python train.py --n_layer=10 --d_model=64 --n_head=3 --n_kv_head=3 --head_dim=32 --d_mlp=256 --vocab_size=4096 --activation="gelu" --norm="layernorm" --norm_place="post" --norm_eps=1e-05 --positions="learned" --qk_norm=true --attn_scale=0.177 --bias="none" --tie_embeddings=true --parallel_block=false --init="normal" --init_std_qkv=0.0625 --init_std_o=0.014 --init_std_up=0.0625 --init_std_down=0.014 --optimizer="soap_variant" --lr=0.00591 --beta1=0.95 --beta2=0.98 --weight_decay=0.093 --lr_head=0.0123 --warmup_steps=200 --schedule="wsd" --decay_fraction=0.318 --decay_shape="linear" --final_lr_fraction=0.0 --batch_tokens=65536 --seq_len=512 --doc_mask=true --z_loss=0.0001 --train_tokens=145700000 --steps=2224 --dataset="wikipedia_en"
Each number is 500 + 40 x the weight over its row's rms, rounded and kept within 0 to 999. Layers, rows and columns count from 0. Numbers have three digits each. The size before them is the row's rms in percent of the matrix's.

# layer 3 attention key, 96x64, rms 0.141, rows 69-95, columns 0-63
107:475499542487519495526463502545538523498515486558386476440451514494472479471457476443488517481475547496476529487484508498458560429480563427430480553465394540477490443539548483475556527498504540
112:536502483484537528496514478587468570440454478510412500476414524480545512534480487420474459462503483491505488523537513448455534479520517455502501446539543518543497603459531558464542487558493438
108:487519612494529475445458529532436475548556452436555541489488506590550522487561504480504498530512416495496532508511500503484525520462506493496482421585462527466498503476516507430585494506542507
111:498532503526480577420497525426531523433533561530506490451503508479581538472535455504451561518469450459520441471469493426454541477525518504463456573445529461506507503472531572437525481529499503
118:538382499466499530497483503465521511473531468494560463511448481468529553488516418503465528405470497497446511480511541530487542538542460499489487542502537538517539545476572610457490449532489557
110:497538423515491503493559435490453495582494592431510442463507495481470454456488520480542491403571538485456504429493443489491599502458515491496509438521543474518502476527488463480506458469513498
113:508507494474607510543605448501451499525521479415507521479464472520465526532480485509505564524515532530484502478552543505498474531546525528498419508435530443432458479411514461554489476553478479
108:443531469503472612514506513473537537544519473468487475506531422490513452429515478460444456500490497513568502458473533572508481614518548479507459472452457493523575488493535522548497486529519567
104:489512539424497452485471483524559513561503483525516490484587569415550512484504505478557547487515526498543497435505470481436526447493492528584542457457507526568501505428461556514554435473476500
115:520512481501480528460539526469476463509526569516500483431489480500512489538501368453449515501496515502524508533524511492575491456450458428568523517531464571586488536514476548560495465506592525
105:503475552501557467520509548530551548464511572469537441448449429487549498598526506503560520502550458483534437529435501506479532496519531502549472459525469495499414476476481511526480430511427545
102:491507452559462515535518466562487491448550439472535550379489508405467411536484453491478483552521484526495503492437483502472540505489512533438483446482576507505470565520520556500483542509503479
104:486475429542521491497520507453564469541461549523528547524523521505497515535522518510533602534567472528448563531500546489487458462497568596506395455538475479513481439509486506470508545479551539
098:492568571517492491514581429555521501492476494509510470454477432511510500449532503538446531509539484491456490423540498533483507489589386435481496548518542506539515528514417547493496484448476524
115:493479488631522445466499515537513548538520532501411514502561440450492485543562491493516552493486463497512610461529446481481552553460462488470474471488486511475549479487475533531439526515480445
101:510550507486502454543445512455449572492530456515439481565532484445530502528513462587493469438456460514487432575484462462451547488459498503504514516478435548511520446578518435492517485547529548
120:393492476508454469491540518508505400532497462491546586528502486496472457503552533502587514443480455418522567515507523476574539460501549477493510459459458496578500510499496474461524493530481455
110:455459462461487504526505475484526552437538499467535492519427542513497536489491438504495491516446499513472455475478475393478566495547478463550457456546547507437566548492395516571502498512543541
109:516495542523486467453478503474490590478589481513553482441517549505536536557531537397560530515503558527531492514454509539512520511548514528490538468446487423513480517545475470477439547482563573
113:544510479522553584532551456500495462478506479499451550509428469440581522519516519558524527539449581487530463491456431455455514527468444517545469471501469449550518476512530512447476524483592505
109:501503545529549535495464467442534490503557508539546487539430563485431507532461556512433540522569484464517497489473467515486475484492514495575417472492508488529528478469544426465420566541466431
118:482484492461496521472525514528545431531537578498523509533573487498493495544484480527574486586517583477449562557545440491493522480497527489499427471475500449420526527550577507552465448491473515
115:458528456522562429444524445418502486546461481542488569495465467552538459496510493502467435461486499519522514526526503465530504427528471451524462416478499518443570557516545477578447459489485496
100:519532471494511424513506519485418466437626554475449494516530484488525503555494561508420523456503458555494561478455463500475446545607501515520443481482517519491511549504503504491506466457486471
110:506455540504511541522514541543433515498495588505534534481475610481552492466495521541503563521412513516498498570534574584559515482465495493540495449498442496473590504484495540508492444484488490
104:404508506491460496478440460507496508482538428535466446496433548459530510484495478503527508466479511396508456569562517488489479571539516545505496485499457483593419474557451457520534514526487469
108:439535460558492448468476569541510514494499515488493567520485478514550545542402516469511487567529502489499526461511511544562588557510458569547522540497501530551566481450520446494524498474495581
# layer 3 attention query, 96x64, rms 0.155, rows 70-95, columns 0-63
116:520527514462493497488444402536424555489418528431526516445550505484486561568489525489542475520508460458475577474551466535459489479504560499463420476464497494451541511458539549465502538491532520
112:458605517507566558467520502528482538493458407477458467530498515599569467485499492477487517460568438507537540454513545485482458505502498545475486468462416468492479460493523512441546460495457525
109:498515494550538515479528532502526478488601498564456434602435513447459513477521512456508564439509510489522469501467489525428566522501521569542529579505396517470523522482502509494483495485482459
119:550461496500489497410505552537476519507533467520549506555482532558479478504462421513530431453530478498515538555488518553572504468567557470542503520437483472532563526481479528466434432528478424
127:449479475499532454556518548530516487517492532459517473529498516508572527442392509576470513433547501545491547558486449471505497403504485488447485426505561432509500522486535446538485456470497460
109:560449449509462509565452497487464434499569510454549494447483513437484445564526494392529495515442475509515496511447493521470476508456509468586483494449523467434503464494579521474553476540499512
114:499529477549551556504468439423546477506456480465422502550492459455524475585483513586477480540472473532538490535562485562544526466514484527557525467495519501512517470579493574555499485537439497
110:525459463508510476472464462532569514494535432522466429507581544448573501466495516517533495439524449460459451489522491526486506454493495560533557523505545522608506413482492482485556482474463443
116:485529457481542505565524500525459476531488473531464452480552465523440577512527460535456589462444575494490488533488503456467579576423508523518522495491551509533469526536516445462503491482544586
122:492502459465556482547599554507562544508513538516518440570509548542576529543443418513544529538510509522508537518444486489511484464514440509524485480510423489414475490507471552445452532476484508
112:520513455455447548534583525537539451507516413484455490450504496475562522449536510544477470506451551516425569516490495411560562494474514571475524469493459485520540510563497472471530539495458518
106:529527523544563581505472484479481512564464528485491457498486537512487460558496574556512495519460491536439578517558514517430529510492559496533451562507530490558516456517425498414543516553539462
120:480546510519501507594483476474459529512497528447553427501531506511509476529512542499512523585428479453459508539518489622456480491501469489433475537493522519495524471587521555449489573510534556
106:474470489565502504430522459532440495494529553453553487473453463574450497530569426581495456556523508456505551416502507544442490565492490490454457515495575438477518469528517511500472501485513529
150:504517447480552457513434426474484512453482567507487487432516497514488490597562546536524505495467452501450560524565478570484469511460428432479446525488459573523495472520472477522532490558541500
136:445558430467509518498481424498482517459515517496477461519513514550493507537507520527582474476443429443510571506581471531503512480484561481444478498462539542536480542496457580402517549532534514
123:487516549558467535542528415475493496501542537472480503503494558516578428512428452499564430514483454455546477487517557441479482491493476456483533475505497476483471475404409482530458461495552521
155:540539491508497507491425464453498578478529461505449487408561494492470511580553561584562494501470469495429484450499479563453580503473493464498468480499521547500523515534515481487485499546569549
121:493491576455516465396581503495492488488493501558514577495480521413496504420423433487504500473485549509548519494458421526496538534528517464479547492537505504477528486560508547456513514479480576
108:470503523418492554587472486463507515589490489563538463447494490520442497527423523573524450483481513438499567545539558499497487496469482485545535527505487535468566499531505486444561465497492425
139:514523489479487573469438478490465506501522496497449406513532532493498487532492551505589504545443589519491503461528445490432485558407497446526510571456527562472468510532480480454473516481489566
129:504530496482494481482542592477556442541504499591504518530475546487538499463421425599484471461553443541477444470508490497532508472519546491457474517510513473462511438479492469479493540484416570
110:504441486461492431457498525419435461481527527444503468518519567562534481572528505479427484490503457429450488491530529467540483486535388529512536462526494480501466457566493528517573511521471523
118:437476582465522427512465474515435451508472454509474495436501535504480430516481496477523482451514454523493484473544544511521599593525449488518465502579530473462488581519495533508470493423495491
117:440530473523447454487568506539515570461527453527508571509440543463502526493577517454442517479537624515509475491498519441472521537535518511504494444483553475478514501455458450515486472454416491
074:570484442511424502476522482523485510447503517505529418523528473476419503550461509472557542517437467537582542493546529502473556456531439489472444442482457545519506482469531426444546512461495477
# layer 3 attention value, 96x64, rms 0.129, rows 64-95, columns 0-63
125:465500563538462463589477472485517443467493583526495462528527527461519531549471541496548445505433496510524458482575601512511531454508453556504459505567493513479484498419468545571498488480509513
129:450503526590567519553446538488503469451540501472453432429444500540526489489494524482462486479544466522529457494538487474422442540531490490525448539466556485482531525519594423471545504528481535
127:455536465515514482558451457489522526465499504499505419507558512501574621496520473436536547486524482518498520439476481481526543527485437441512471491538522546547480539485537477466507551448446596
137:509502547535485489502533510548512545421551455450574460559535562456462565552475498539500477447566435524466510506512525505522468485501562442492557563532546542517516455475462485455450549547484540
135:529568502527441538444447497491490498469534467455454521479581472535513483552504531461468485494546584557465558441476467495452596504525507462530415519527463518468454473474473531532508486547570500
136:436478474500505480432534524507437503501536494595475562515447535564483462541474461453515520524488515467531436572398472543472502479515556513494545493455518539529547414536486503485473473539516443
138:522477476511533441509552458413484496469580499552507535502526555532478501496546490508459541479558485504518510487474497463540472522613482487438475514439495423453506461570492477398549462506475492
139:522486495590548539539419490465508461490553491492476479510501492498531412567499507501545522549539445550474494541483496473503537479532527520482562385423479509507513496578530514539553467488438460
142:580468488437574550438472538504554498529406471466450521420524500481490473482474547546525479486505490506463436502483510516530448502518463493467535502548466521543476485459508479617547501551466452
147:515479518566502464366514461514483532450479458436548549499575520405435553480563509490525494542580514507531455481508481531562505562488521491494511495498499541438504525455520472503476503476537490
133:415503477492534555497537511501489500434533445567487474468541500554565541486525492436536434466461511564461506529544481531460536467492470570524441549475468417492486472514513475524407516452509461
130:405541526520549546449495535485534467572433509486490459521453458521522436469451524465527533448508525515560473495506554498455490423463461483457575520479459459531516547520511489503464482390496504
124:468515450483506477541474438589520537534459566455509541399515568474498471506440486500487518539529480445533492483515553518506477485516502442499508450495411514553504545549465553460431576481487482
119:587485416434554505525434516532539496520525511487510558510504510556536498435469508524486505518560526487484570497485475560532513505552464465493537480446450492552541471457454439419506434566492473
123:528496501518481559406505475558497543431489479489495488525422482534526532542485460531544528533449444489539505503485474531452477464441577494426447529422462546493577437456520532497467513467522532
139:563498528510518420470512490509491488515579517454516493545581471554448469503498552471511494546467511490502470485519529515500604420452518532480541549555442503576473464515523448534430546516538465
150:536442475527505495508457553519463500517519479418536495536438531512512556471498526490537426513462547594533472484509489539488441490529463454510474602510479521537484545458472472540390455539540505
114:515488479487461447521489456580478509522465498459477449474488479515545484465540518534550513466435531527470430421471535443489524435486507544575522536528533480518600573521496445452434452489517479
138:555474459480482543539463497478493464517503451436466467586547448539493480483449457519515490449499494433469516584516558486537512562487492514535547457436446418521504497538520496487576542492435451
110:506487566457458523560479505505425479529583499431487495540543538455524558415511475482468513438547449538499474482521463466483439575484548536478478568469441484562513480441546504482473540491497492
161:506499496470527480516429555500447503492443544509482505547532528558478467506473474484473556523616461558479548486490502526509572475561492516478474468553460453432468585492474535566461576527501484
149:469491532439502449480542516476610437543499468527448533410507528446432468510531489453557517504541514470508490477460498493523549538454419569525533455511517482453451500543478477530506545531435508
126:476503438579428580519519486440498526482514450507496558500484501490500488475495483562478509492564432538542501419482500492599455576473508462487482481464488495528493518475479431480619506485513499
139:541521515496475579483504503561459509508548437575475478446492520506466473463564392499555451458475505466483534501506484454463550559524431499520406537478543478497512447473484462539550494504485555
124:439516462589533527510517453532531525515546563481468493548499575489534492487492493542419433448528521518429482496509528554491477458481496537421453498500458485500470569439414438545487512508525516
130:548558472490446513501468436482469448541450460522455476454455468525450515536527522540460549579468455464433485527435494537499550536477553451563451481484534453429503572480500552519537511484466514
112:481499502463469487465542545573515495561463559538542511480437532432441472530448520539487465490443439554474546495486496526564455556608568532453488533505506488475510474465542466456529471518498549
122:563463513538515427438463553466573486484510563507531536562472535444517420527479476512499423545508480453439498533474537502496476437526564418486530502494468497525522470473475563498537534450490448
125:453491545464490529508456488526456501512472535518512469518423511589493554467425450590487449525496487533485543498431432502479487398501541510419458469474467506513488561485526488547454470493523452
133:497546532461508400471544513507470536504446437506487551513551411546457480505458483519458520504471514457461595493529468470527554492474536566553521505559495511443497525549426558549504494457523512
125:489465483533498576461440501436592476487513481547472515450543454509474422486505585490515508492515467445522447450495455491481541558477435516544472420554505512494524506524460498499477571498444437
172:562504480456443505407480522492449494533485453504475497510471465554451456521512479495483573542548510502512562490470451553446575531537567472489541441472490474540516552501475518517556567530488408
# layer 3 attention output (transposed), 96x64, rms 0.112, rows 64-95, columns 0-63
129:522528523466470461421551568525528506545487482503533455546524502534532512559498574510522532536518449477498488503525557505512571504547489514490585492532486500608528558527555568531593494481463501
132:486481415432509475522528479512521448503532511444429542420497454549484498471495522484556489456553498478468526436488538432504523532448419520549485515473523537581556548499453465489481464462534441
122:543531508408541498429508573549479500517468453495458513471413514477420511530543438488458524496533532519539464499510481571489530583508418458551427533455488476496552513481518507530535507492473479
156:495514459473505567535459578544533475517485468519441429428472595569557543509521539610441534445481519536487539498512459520473532509531528474527481518471531506549533474501503458446523530528479516
130:546460490506485464486468533503506493577411537426590555552471418473455562466502528512466507507486468477468472524537450546531458468527556462529481452486559452575499490508538470462493559499479508
136:479508529536507537597534536474456482507591516539534511488477524546621526463461534527493431532498564492532485524464522500581454526451484555523497518553494532523486447493502426547514471493482552
132:497437552497476522513553455532467489442521529515521488500524508570555517494563470467582535505505518549653486528534467516509470518546477475554528575513511523508421490482480430488451488495504502
129:437465509459458436495592542525509491527504555585520497492506475454496518469533505423493556488453475494538546446476510531475453557444476495491486533544480532496496461523470553509528514455629541
138:476561519506531508483556466498499494554485447527446498583516430465479540511495497537564459459467579475449488497519483479431522453427523479419525464542569489433554520503479518507476525413513515
144:509589459536499535498495464561407499467472490492463503547443534580495444503471555511458480540467543518543575528501444501469495470524533460502453448446462511490535553572460439438463489485503488
133:508517428525559452480493524507484387537415561505540529502529474556584456537467454537532467513512462472507497555496562485531458528559465509550489482513497434476524485453510499577512508506454450
132:516500455549514552473494480387530514514511521534520520445531521454482427527475499507638469604472459510524473449490471471529471524468479514512461542536536489467525465477495586501528543511509522
125:595544526496471438546471538493503479465525405531503496489427491416500409523574553479537519472454544450501462479479485489514579508479510514542532560480426496507483482531540542510483521512531471
130:486475493590542494563455516522468475414506516503514477555485475433535567488554483485503511493469518515552388486477495455451519542482532524503483539518561509432490489433521440473482434453512563
123:547548514537415506583470510522508486502538524526467553472538488514548545550458503544462474505468442529454550562537507491544525532490452514456476507503531568533527463576498530498626492557508495
132:486491426547519542451450526485515498481520410571500447567478456526493521514499433577530459487498504565543549507476530520528453531570527509532473499518482460577515463548590467449538524517510504
142:441515400535525508507499441524516518523435478489510524454537495516476533478588482538499517518451527449457494557515506470508493527424509539565555488527476493468559493510560475436596482492409520
116:541495465493474467484485470491542496482519408551432496492558523551533520510569482442426448550556576532453504476548501464506505559508534495544496473537536443488466544538512500481529442567449567
132:473485512513523481502523541572522491521498469506527443476504516472439549544398498516517554510481452578457490515458512510518471528579519528479467603485493472413483527504524468459432537423561516
117:461587507435535531514527518568536465494506541504557482504473540553497556515523426574529505485476505475450508481452512517501493552554558577510448560450533460481513487588495475431464478487493551
159:516504525542489489462549496521506464535486479531570566562450533500498510596512455494532525424515442446525450434490492539501447485533548433464496531470432494554566477400533514515484510480505526
144:466504505473594484452496507491438528474513473510498560550560489517498488531496560561511529508554554507547524420499469549517461482563559501476439527564492539479506519458495470615453489485568516
126:554483512472452548470539499554489519452532572540522554444418494482441488534441508472509530539435580492505510510500465555445487505536529519512539498500527578474508526493447387485491521557548501
139:513449533467485462556536461505484462535456501437501517521506511482543613509467464571474550518529485438490533502527525441499517459567426489513423436490491449451474501464525404527466477511495461
134:563506508538525570505502539561429486491514438532502527525515496539512525524522475464548540552442468432488528531424542508472505542546596517541571536451481455562566523494557501525511547530524478
136:518450570508520417457444492520556536563500525518500532484505479418456520490478549509477452509523446489447542529551502567513469457483510438516555551502460532564502558490444486511505464565581474
109:452548579498484509540470478523540572478476454529488449497577487530524499462483484485480488484439517463547518435551499470454618494472483512450526490459433496545465462429448422484484524481512534
117:380520494566466521565559569484492497482508432547488506563453541514511475456459521545513491508442459474533479478531519508530461537462506493454598543493560505521453512486546573461483511508545491
128:508468517539498511532505427480541498463532531534519527522539483466475586568562471483417448475490443429430507501454499504504481589471493452452535479514435471527480452466506562464572545495473491
133:517503504573476518441463501449508560493447514453486526579532525527563564485447488476464475490566504559494585484495443586542464451573530480492532506483468537480512488486535541467432527549516533
120:505499498473457500497436520490464468549449508528541504479499463458408449502474559529557423451526492507507521428519548510475466503497500515546562482572538479468550560472506496618504444454521454
148:546456538579481509493512482503538484508539574471550565534505508451440494472529505546508454470497493538500526450526553559525420501491526437380483523499478525467471469413515443481468466518535538
# layer 3 MLP up, 256x64, rms 0.139, rows 0-48, columns 0-63
105:512498507520527455403473478428560480537424482462535498520545488519490507536421413489521517473600402505449514474472495545512483468549504483466464524514483470522515493465481550461484546498428475
070:464532509500461593465448450440521569491490578518407537435524462407468422486535468478442519489500484473530490445497520461529489513491511545511508523486580532494483478561498462455502534480481522
085:531469499523476551458500544440504593520482536492469553486538501444466512519484505570468450446466466452455531469489473518447455544554513515472554502477532571502518470577444508419574526459453492
110:470493507526441455528481504462462553470520508461404411474523523549552524515493551512531483469467579522530571501522477476498477460494418553486604505466515497497459512535447518442508568463523485
114:502573453495542492453497461490537591509493433442431459512548546593494476552467523513490474508534466500515488520512490457464558503494505463530441488446559557551510482587454548489473507567481489
112:504476545544441518509475436503453504443561435544431508456528509506499461486494634484543486498475548520528499486420501515528450444486478523493445504527499474520571523577567486485478523489534549
056:451495451528540464488430477462467486489459478443486559527501462449470501535489513428457525459529514467425518435454435491484474505483538505485450522465428478423561507453473468520391502460496469
109:469482525515522445546465538503492465526464461540516522452520525477510473571484592451605518482542505485551463480506483481422542567533444434441468569530475498508458508475490546582471509481524520
101:502457552475462530503450522534527466474464507542443516511577531424561491569503515497499488482518430469503454516462532461486481504469421492579423534533556452577516514452570479514514529536450501
103:476583488490469491547438550468494498472479426545501440485515549499536405519511516524562461552513428510531484410483441538461530488506528495458446556545529540479476468467580538501470529499496474
088:503467563503529446554403497490572514551416609491478519529498487436485556507492633524479529531497470525464478501490527525536466464515485493482508517506543463547462544474544477527500485490531482
109:519564524485548534454452508492472548484527456460502478529490504598508445590443478454473463441511440471505508440506509509563481399593535546534444457508471491494528507497487538521484547515502479
104:516509463554468519428471476488469609438544443505587503490548514515505493513565453474516518561496464518533522506462490542453478552477568453515569459428516470531530430498474463526445500473513510
063:480495499511501467551512480554521424605542558491564464514486517427467524482502545521525481483529529433413479517549532520520464449521444488478492482554502458461498520454559484490513524389460470
100:550514494487571490494426536568539549466496453463507523427500534511570512488561451533479469450484467535546538444495505514465472459494528529516432504557421584550470475482494484511499499515446581
121:491578411503507529491419485474486501465477475484515514521543490630593533512500501513538521489508481483495557510467497450441468444585486459503533501488461529546497454523491495486533574530432481
087:549449482477411483501497531536443471581435507528551538480507487498512487478534486449538493537510483455410489497530452506535484509459527488580487448505484454605436522535515490489575559478467477
106:489544458569504549512465529518462516435484501543469452523511555550506447486516493532529441582482544535523521420503498509509460489596493518542417541465558486435405499522492540525469515478500528
100:406508512525515543505469486421544509534533590488521499465530500448464461499527512519475463499438497549520537467550555514493467511468487413488519548471493551473525526440543478500415549438537574
102:508424468394533520560418527573492514524491565463498510474495464510485497571532550542514549535529534521526504500541461470479509391442524503572458540492483495516551537428489492500486495473495514
065:527499543499491551509512530549514541512522499564496538484560510461432516494552567524567456515464618530539432515487498498415507609486491486483509511517545529439503514554481503480488565459510530
117:508491485546523551480463506516518489526474495591436493453451526541531504546464473523511540561429512486490453447459470454461527479546517480499480510588458586467470460520474523502440619521493533
100:521538585485527521580530557553507536543421593516481533448492499521485491496467519500574516452473519541535567530499552489480501492518482563576523538469495557602440501502498515503467499490519475
108:440424556501494453506505470450485510456475540507513555547501448449526506599549490444517498486500495464511453431535519528522485524455511423482457503566526523554434487435526433559447508517525503
082:567526489506467507358567524558504431460529493507489492477481537496487404478484504478527472464526455488499451493431450569507471488522506455497519501539485467501520422469537447579467517482514478
083:479471507484497501466417495510541471525459476482469550446510518553541478529549510572451460501530553482513496436484476507507549473476499473480508443515619425556494427528495498510573513472441578
089:425533494448508492499450481477426584444525490544511537468504431460474456512535424476435513476477560526536544450511499524504525448500540522488491480463528526474414466454518552539475473516547583
099:503427559448511494459460477545525507534473541515483463422489508556416518519556467539508501484494515462497554502456574531524516553444462556578481531467464494547570519574512516542544463497542466
086:465483477486574555510486521507471494555455495514503483504500563498456549511484487580505571533464504547511434470436561482477480508544481520511615537506497441496520500464550489446503522492469624
102:504474537513486443455538473461468531526539517557502492452581449502450523539482499498502414486509469522469576469526513619537498497506541521477495544540521592418490491528501562567532481507523481
104:413410483475488480428511493485550540489471471573511495544437504469428486527515500507507452439452499501533457480443547559547446522404479491477505551511483470534506525455505551538554549540499492
080:524521479589547488463499488443510498505487522454504473587490550463542433543440526523575519565472457465523524613485521469485456416491516525577532476504449521514512506506533487500481511466447466
104:504487552503407467582500501468468470481551460448443523508439533560545505519551537587508508549521511473508471472562489536530476476471498539485459480524542427569535458517562463545521551545495532
102:422517478467532543466493499551472470489431537423496457479450551555440497453504570483494515515494540556508535439534525524511423495545469562528414504501537468437525468478489502500457486589492515
096:536504487464531508511454515447479466530466506468458478534487508402487494563522545489482459431537588481430499487531584512458484481499504576439456494586505527465536530512514438451508514514457570
091:541514455464556565459483488485486504540457515515537493539461535569556475522393505555484507493510473496517563515468519534577429448575479525566483509554503441556439530463499461537473519517483467
121:454497476471456537485436583547480505466426389517478465450476533562523493524516502500469533482465573537506486521511452532456554488526580494473459505453436479527470564501552481471465500561504533
101:484540529481543444428475507533521460498464498570413456477471427559493385435511492459507483480485498555539495472469483491550490519539493471554483521533553529521499580521474469510501529511474410
071:452488453466458466530530539511527529434568473491507522461568540515544536594501512506452539509593480524510543468536475549537531486536477515480417470519539516572525507477453491500574531575469528
089:424469518412491452552497447517478455502522445471544551501564414493460600537484449445504508542474524547556540504504527508464439505523488468576543543533499473459489546505471488504483515494556518
098:498442513548546504526477583513456495454533569549477465435435481479468474515556566483456532507456575574499534496497455522487505551479519539448454552505519521433421496521488441459466520466527510
106:459494521442542497512519517528501496459487468454455509495494532547554555510524518544472523547508475517507532526488455544440594458604557513483429541518457448472534505586547424514489450550478514
058:494554448439477534432467462488473501471503463492438470443531500593486464561481549470542514477468491459510611501469542455476555560541461481547472465479458509530509425553478488525530524483459478
105:405471501455542464455493447512464494521442396516434429462491524557519462480405504575518487471502414483508489539470549488483495479540489547513525495541467499512476543510538457432496493514485470
082:496484565495488412557489527457531509513501520516469444584556515516475491541490449498566521471477568489518485528433545501469543544439442572566480465513478484521541517559556546482449568507526478
118:433488539465461561536525419468483531452483505556513507507486467555567495498448528449531476549454549477593512513467531518475417494448539489461464524471512492482494495455539475586516553498462572
123:457518472563500509446403443462547498443446510448504525527522529542563525485456504555469537479511519502477581508492530519544421427595501497447520418492506514550475540459513500506507518524496465
117:476499491479498512482412540506432524488486535447521450510526475473567548532503433486603505529507528504560498508520425542511442501528495430461474473507523524479480544462490507623455488437487463
077:536469475491518441453457482430469503487559507563532542531537473506465561495543497436450478504525502557512591553552479543524451457507554466466549475488533560485515498561479559552558458497496563
# layer 3 MLP down (transposed), 256x64, rms 0.127, rows 0-47, columns 0-63
101:492455486458488522562465461520463511395518497514523491451502498520487508443629506458492530489453615496538501502509469496531480489463517561524554494499531499507522472500442427454460473420528517
081:490539499563584537585551475511470491540461544451481503520434472479482523488490478531498580445544535517510492498572508520480512482468540561479522562526499484409506599426518465491467480462503526
092:444458507478563421558540503518470518517505534486517460537446531572579500474474495531537517514434489445462551464552543529523554462455429539467486509545528552506471521487492485600465481443516480
130:439467457423577472538458506498509544505493460521419487515529479472472474519499535497570541471589461490576525487466541496478411498390468507522484446476504575510518495511516493538542538503484510
097:491527507504473474523535459539495480494476565455580501509440444430493566476442443499490447556514427484437478544544579458480452517460403541514441515520509486460526507517570522494498498495522531
134:515463525514460473508477511531469485480496513405516481471505478485573576553573530399544479489487445480501532468479451421466475463560504578508505502500542408493497529455494506537569472535468494
087:503424590430494503513547434484513480512510512493533468473502552540546512456552469581457484429518510538527465520546532476493401478520509457479481513538511440509402501516468551549471479536494464
108:545470416431520513552537548494493546420475517473486515415447523431494541519506472519465481420519455476516469534486540526518490474479522560488410474526538473539552517527512523521508518466577435
088:499530477535475525471529461507451524451518541510474529487502449491417509448401460468436460513516542499414540539514440477461513457501521494448529473513515557402511572544495555457525461469470471
113:490447530512536496471437501495518552567506469492448500531494497453527494514498619468558514473541446516541405450518523489541492487468507463506549473561489454497407471488464516509470486465597457
085:535505449487543558465578424483502527429611405533492515517599501511502496485553466487458548530508527487472517454457430482506524519469492496512446504503438508481532496464513561466482534552502503
128:534526586566435488478469546539467554584449461502524507503504536496545491553486541476520484501453469527538531528428468464424480527536525472531542480434424509525465500521517431543444552498504535
109:534481487519497502512452621505540511549458568523501464452562520513536547463439459537536476555454477430536469506541526492503482487461575489492584475537537549572526475529491495464480563509459498
064:450494472502460528482454530515469531513528456509451469464545549570447518466447506469453460482553502518464525453520422570512516566517526440434484474519469496549480415562506497462532583531483555
093:443442463538467512391596443524533456494519541480476517532462518515500533452479539493585567493501518488430446515467518478536508530482480552503562524558557495473542486507488521503546454483427502
142:495477579510483560562474528468472461394534575485439503485550452535536543494458456470515509480500499451543506498497551541551580582467480480494488485514547508474508525577469542497539502492486426
081:530516471567550581520527456500430553473552469485451513534545500572499454481416504431493442504509483570451463452503432508467478484523501532452439492519509531446479561535463484506435502473525517
117:565496521439507517519518508477453513422501501402462546478489502466420490481481486467524524517532476508503583555459473468467558447469521533619499535537486559509408477513495480463469498507503544
094:513453564539506458529465545525464526537567537480484463502510511496502451479569492439429485473553542567492453478564577496528581465479525530498594465480464458471536468519499530571505457518525524
100:467462514558469555483460477491457503525459502501522559499529476486410532473537521401552487467517541562487457568492507451529509571485455487485521605452569537521505533522516544537451526486546487
068:496531522575455501500487454483527543451504504538499503548558548561564582536479432520486450520484463522481555564486480586528502468566501509466535530543490540527489501430543542552541487583518518
106:574513505477490555559500544520467473500571491523484504491431496539553536516474540559489467519523490519430564545591477452479577442547474524495511514540527570492510534530535514492521448480602504
093:507465453561580442539467478518530492469504472502529540409535517507503527485529464566467443554526495523438527511539460462491485590519464447522477428523525498530450418463531503454541459518461456
116:545454488501485473562463443473468497505446465503459524557497474527503516554495596432437478477497532538527470495484479581521479548580573488520527427578477455509493520458461485492496556510459443
073:477560544560518504538512537570461536471430564520460453528467543454507569468504489488449480535498481547458499565505467475544489547445523474487538502526580440473499497570522452499554493466425548
162:510497488441412484426467510525472499502508471462523554447500513534494493518511493453387460507515551530488537410480447483533532546473492497471500425498500499484461436503467524580492489593447539
094:549584471506489500505530568528569538555518565536538478520492459477488534438522460520508545498495473466450476440489543466531521478489489578532550438524519463463544566548547581435470547486505488
094:462608502503485550588478480469454522486570549467518492479518529486578501507445493508524544587485497502526511467546480494468525472494493498523486518565601559479469485506468454459419533447473513
084:565481490454466511457542485457508500573495531455475558520530504449454454483414534456546477511475504510485556559514537518578483508473445460534528479500410497478504549520406528511477502516504405
094:507536525511469553535469529508526487461492456391541424498458518550535556459483504572498554499516525492532497519434526464495483542521497619559499469441496452473485442510523504445484525528436461
096:438528480521473541600526523453498512480474527500521451482510512541578516524453495549483548569490519557498507499520534418472529512583504514541428456500456558451538583476525487494471492576500456
098:470486519445485525463517534540510538478558497556483604388463543486436568479543516485472520455524565497523505476494524481533572545489476489525485561591536499477543539527469552510552498516516521
098:491466501472547452565534500535465464462481527540581503536380447549568457472534473461496486519549509512508552457515538512497526464500469536474529452602521497499456517498454495591536515471508531
104:540540463539497481534481543498485445485530467512526471452564495415475529531487482505507405462447514531490500537420457491562554507433523463533547460517527443416520574541508437465519531472501494
087:502433468471580482462570557548573541498558454572542528533509544523483463461434507463503516472503558453479548497504521527543494488542489491517527515547493483506526477531519601507555437459432517
098:491559575533502495543515481534533520559508463542502522490563525503508469509560526503492471490431519474550504454559434495515565545453517472543470507473454576386510475549511549484441523530528568
124:529497496455520541424491478533525488550493476433484507499542581498501471459527491540461448494545469456495511433465506414466478478524459532497445506420427605448494445476536470486497469462456532
089:503486446465486467562571460533551529560510532541529530554504464555567578531484511468415502518487489454474414522497453491426493537490457451454462448494517502468517464461523508428476518462518547
077:542454531467462473465503465488478496585433542528557491504477417464408482449509443497518419555429521538539500526458566487458482479450497490514534513490479489499493521531498568529538446423521498
084:545533505498385458454507474467545503546599532578484550465520478461559462488480476458534466536538506475473496453501508458489425440416475463522517496465449481471518485521451502480542542539525468
118:458508546467500493526527469468576521456478511552499495504427553455490459521538491462526456460532563515532471526451468508521548534488506588488474575409536475461424533563484515541564440476515511
087:507552547452491460449535484522532499490474578534519492507453519511477444468435481446510456520492465427518447480548550500530473499498437448542483449489555558519494573418486559587526513506448521
067:609429504536461442504516475443517428494470564513516434510469510472469503514488439498535411539431467548540448516554513490482520446517434462428492452521509474446478473505486491497537487522529477
094:555499473482480466407569510516529520477576572436560554543502445427474508479611508440477495534523550453527527463529523500541472513499523491509509498439482490460490466469510523510501546582509501
081:494503484497521514476455501449527534511510541533544629559459520499487501451482497600407448539512556536474508485524508495569531550562490505486490468561576535491465507508503499524500459568554501
117:486531497516516513503514463465486524521471505537476562539448543474453532584520553619550511513502485451435481462547497499577460543490503536437535462520477482510559428484567537485512451474547448
129:451488563526492531547468497475505523529486547395473553478523495443468520481507567453520541452519573511536472438423543430421506460537509482455531461501501551573485511513567518522467517532509494
123:484495401526448544494571529488483453541511549462588463500526476479528519491453480482572412499485496475505512484566521517497491476494544470586541516504613473503535515531535454463555469523482509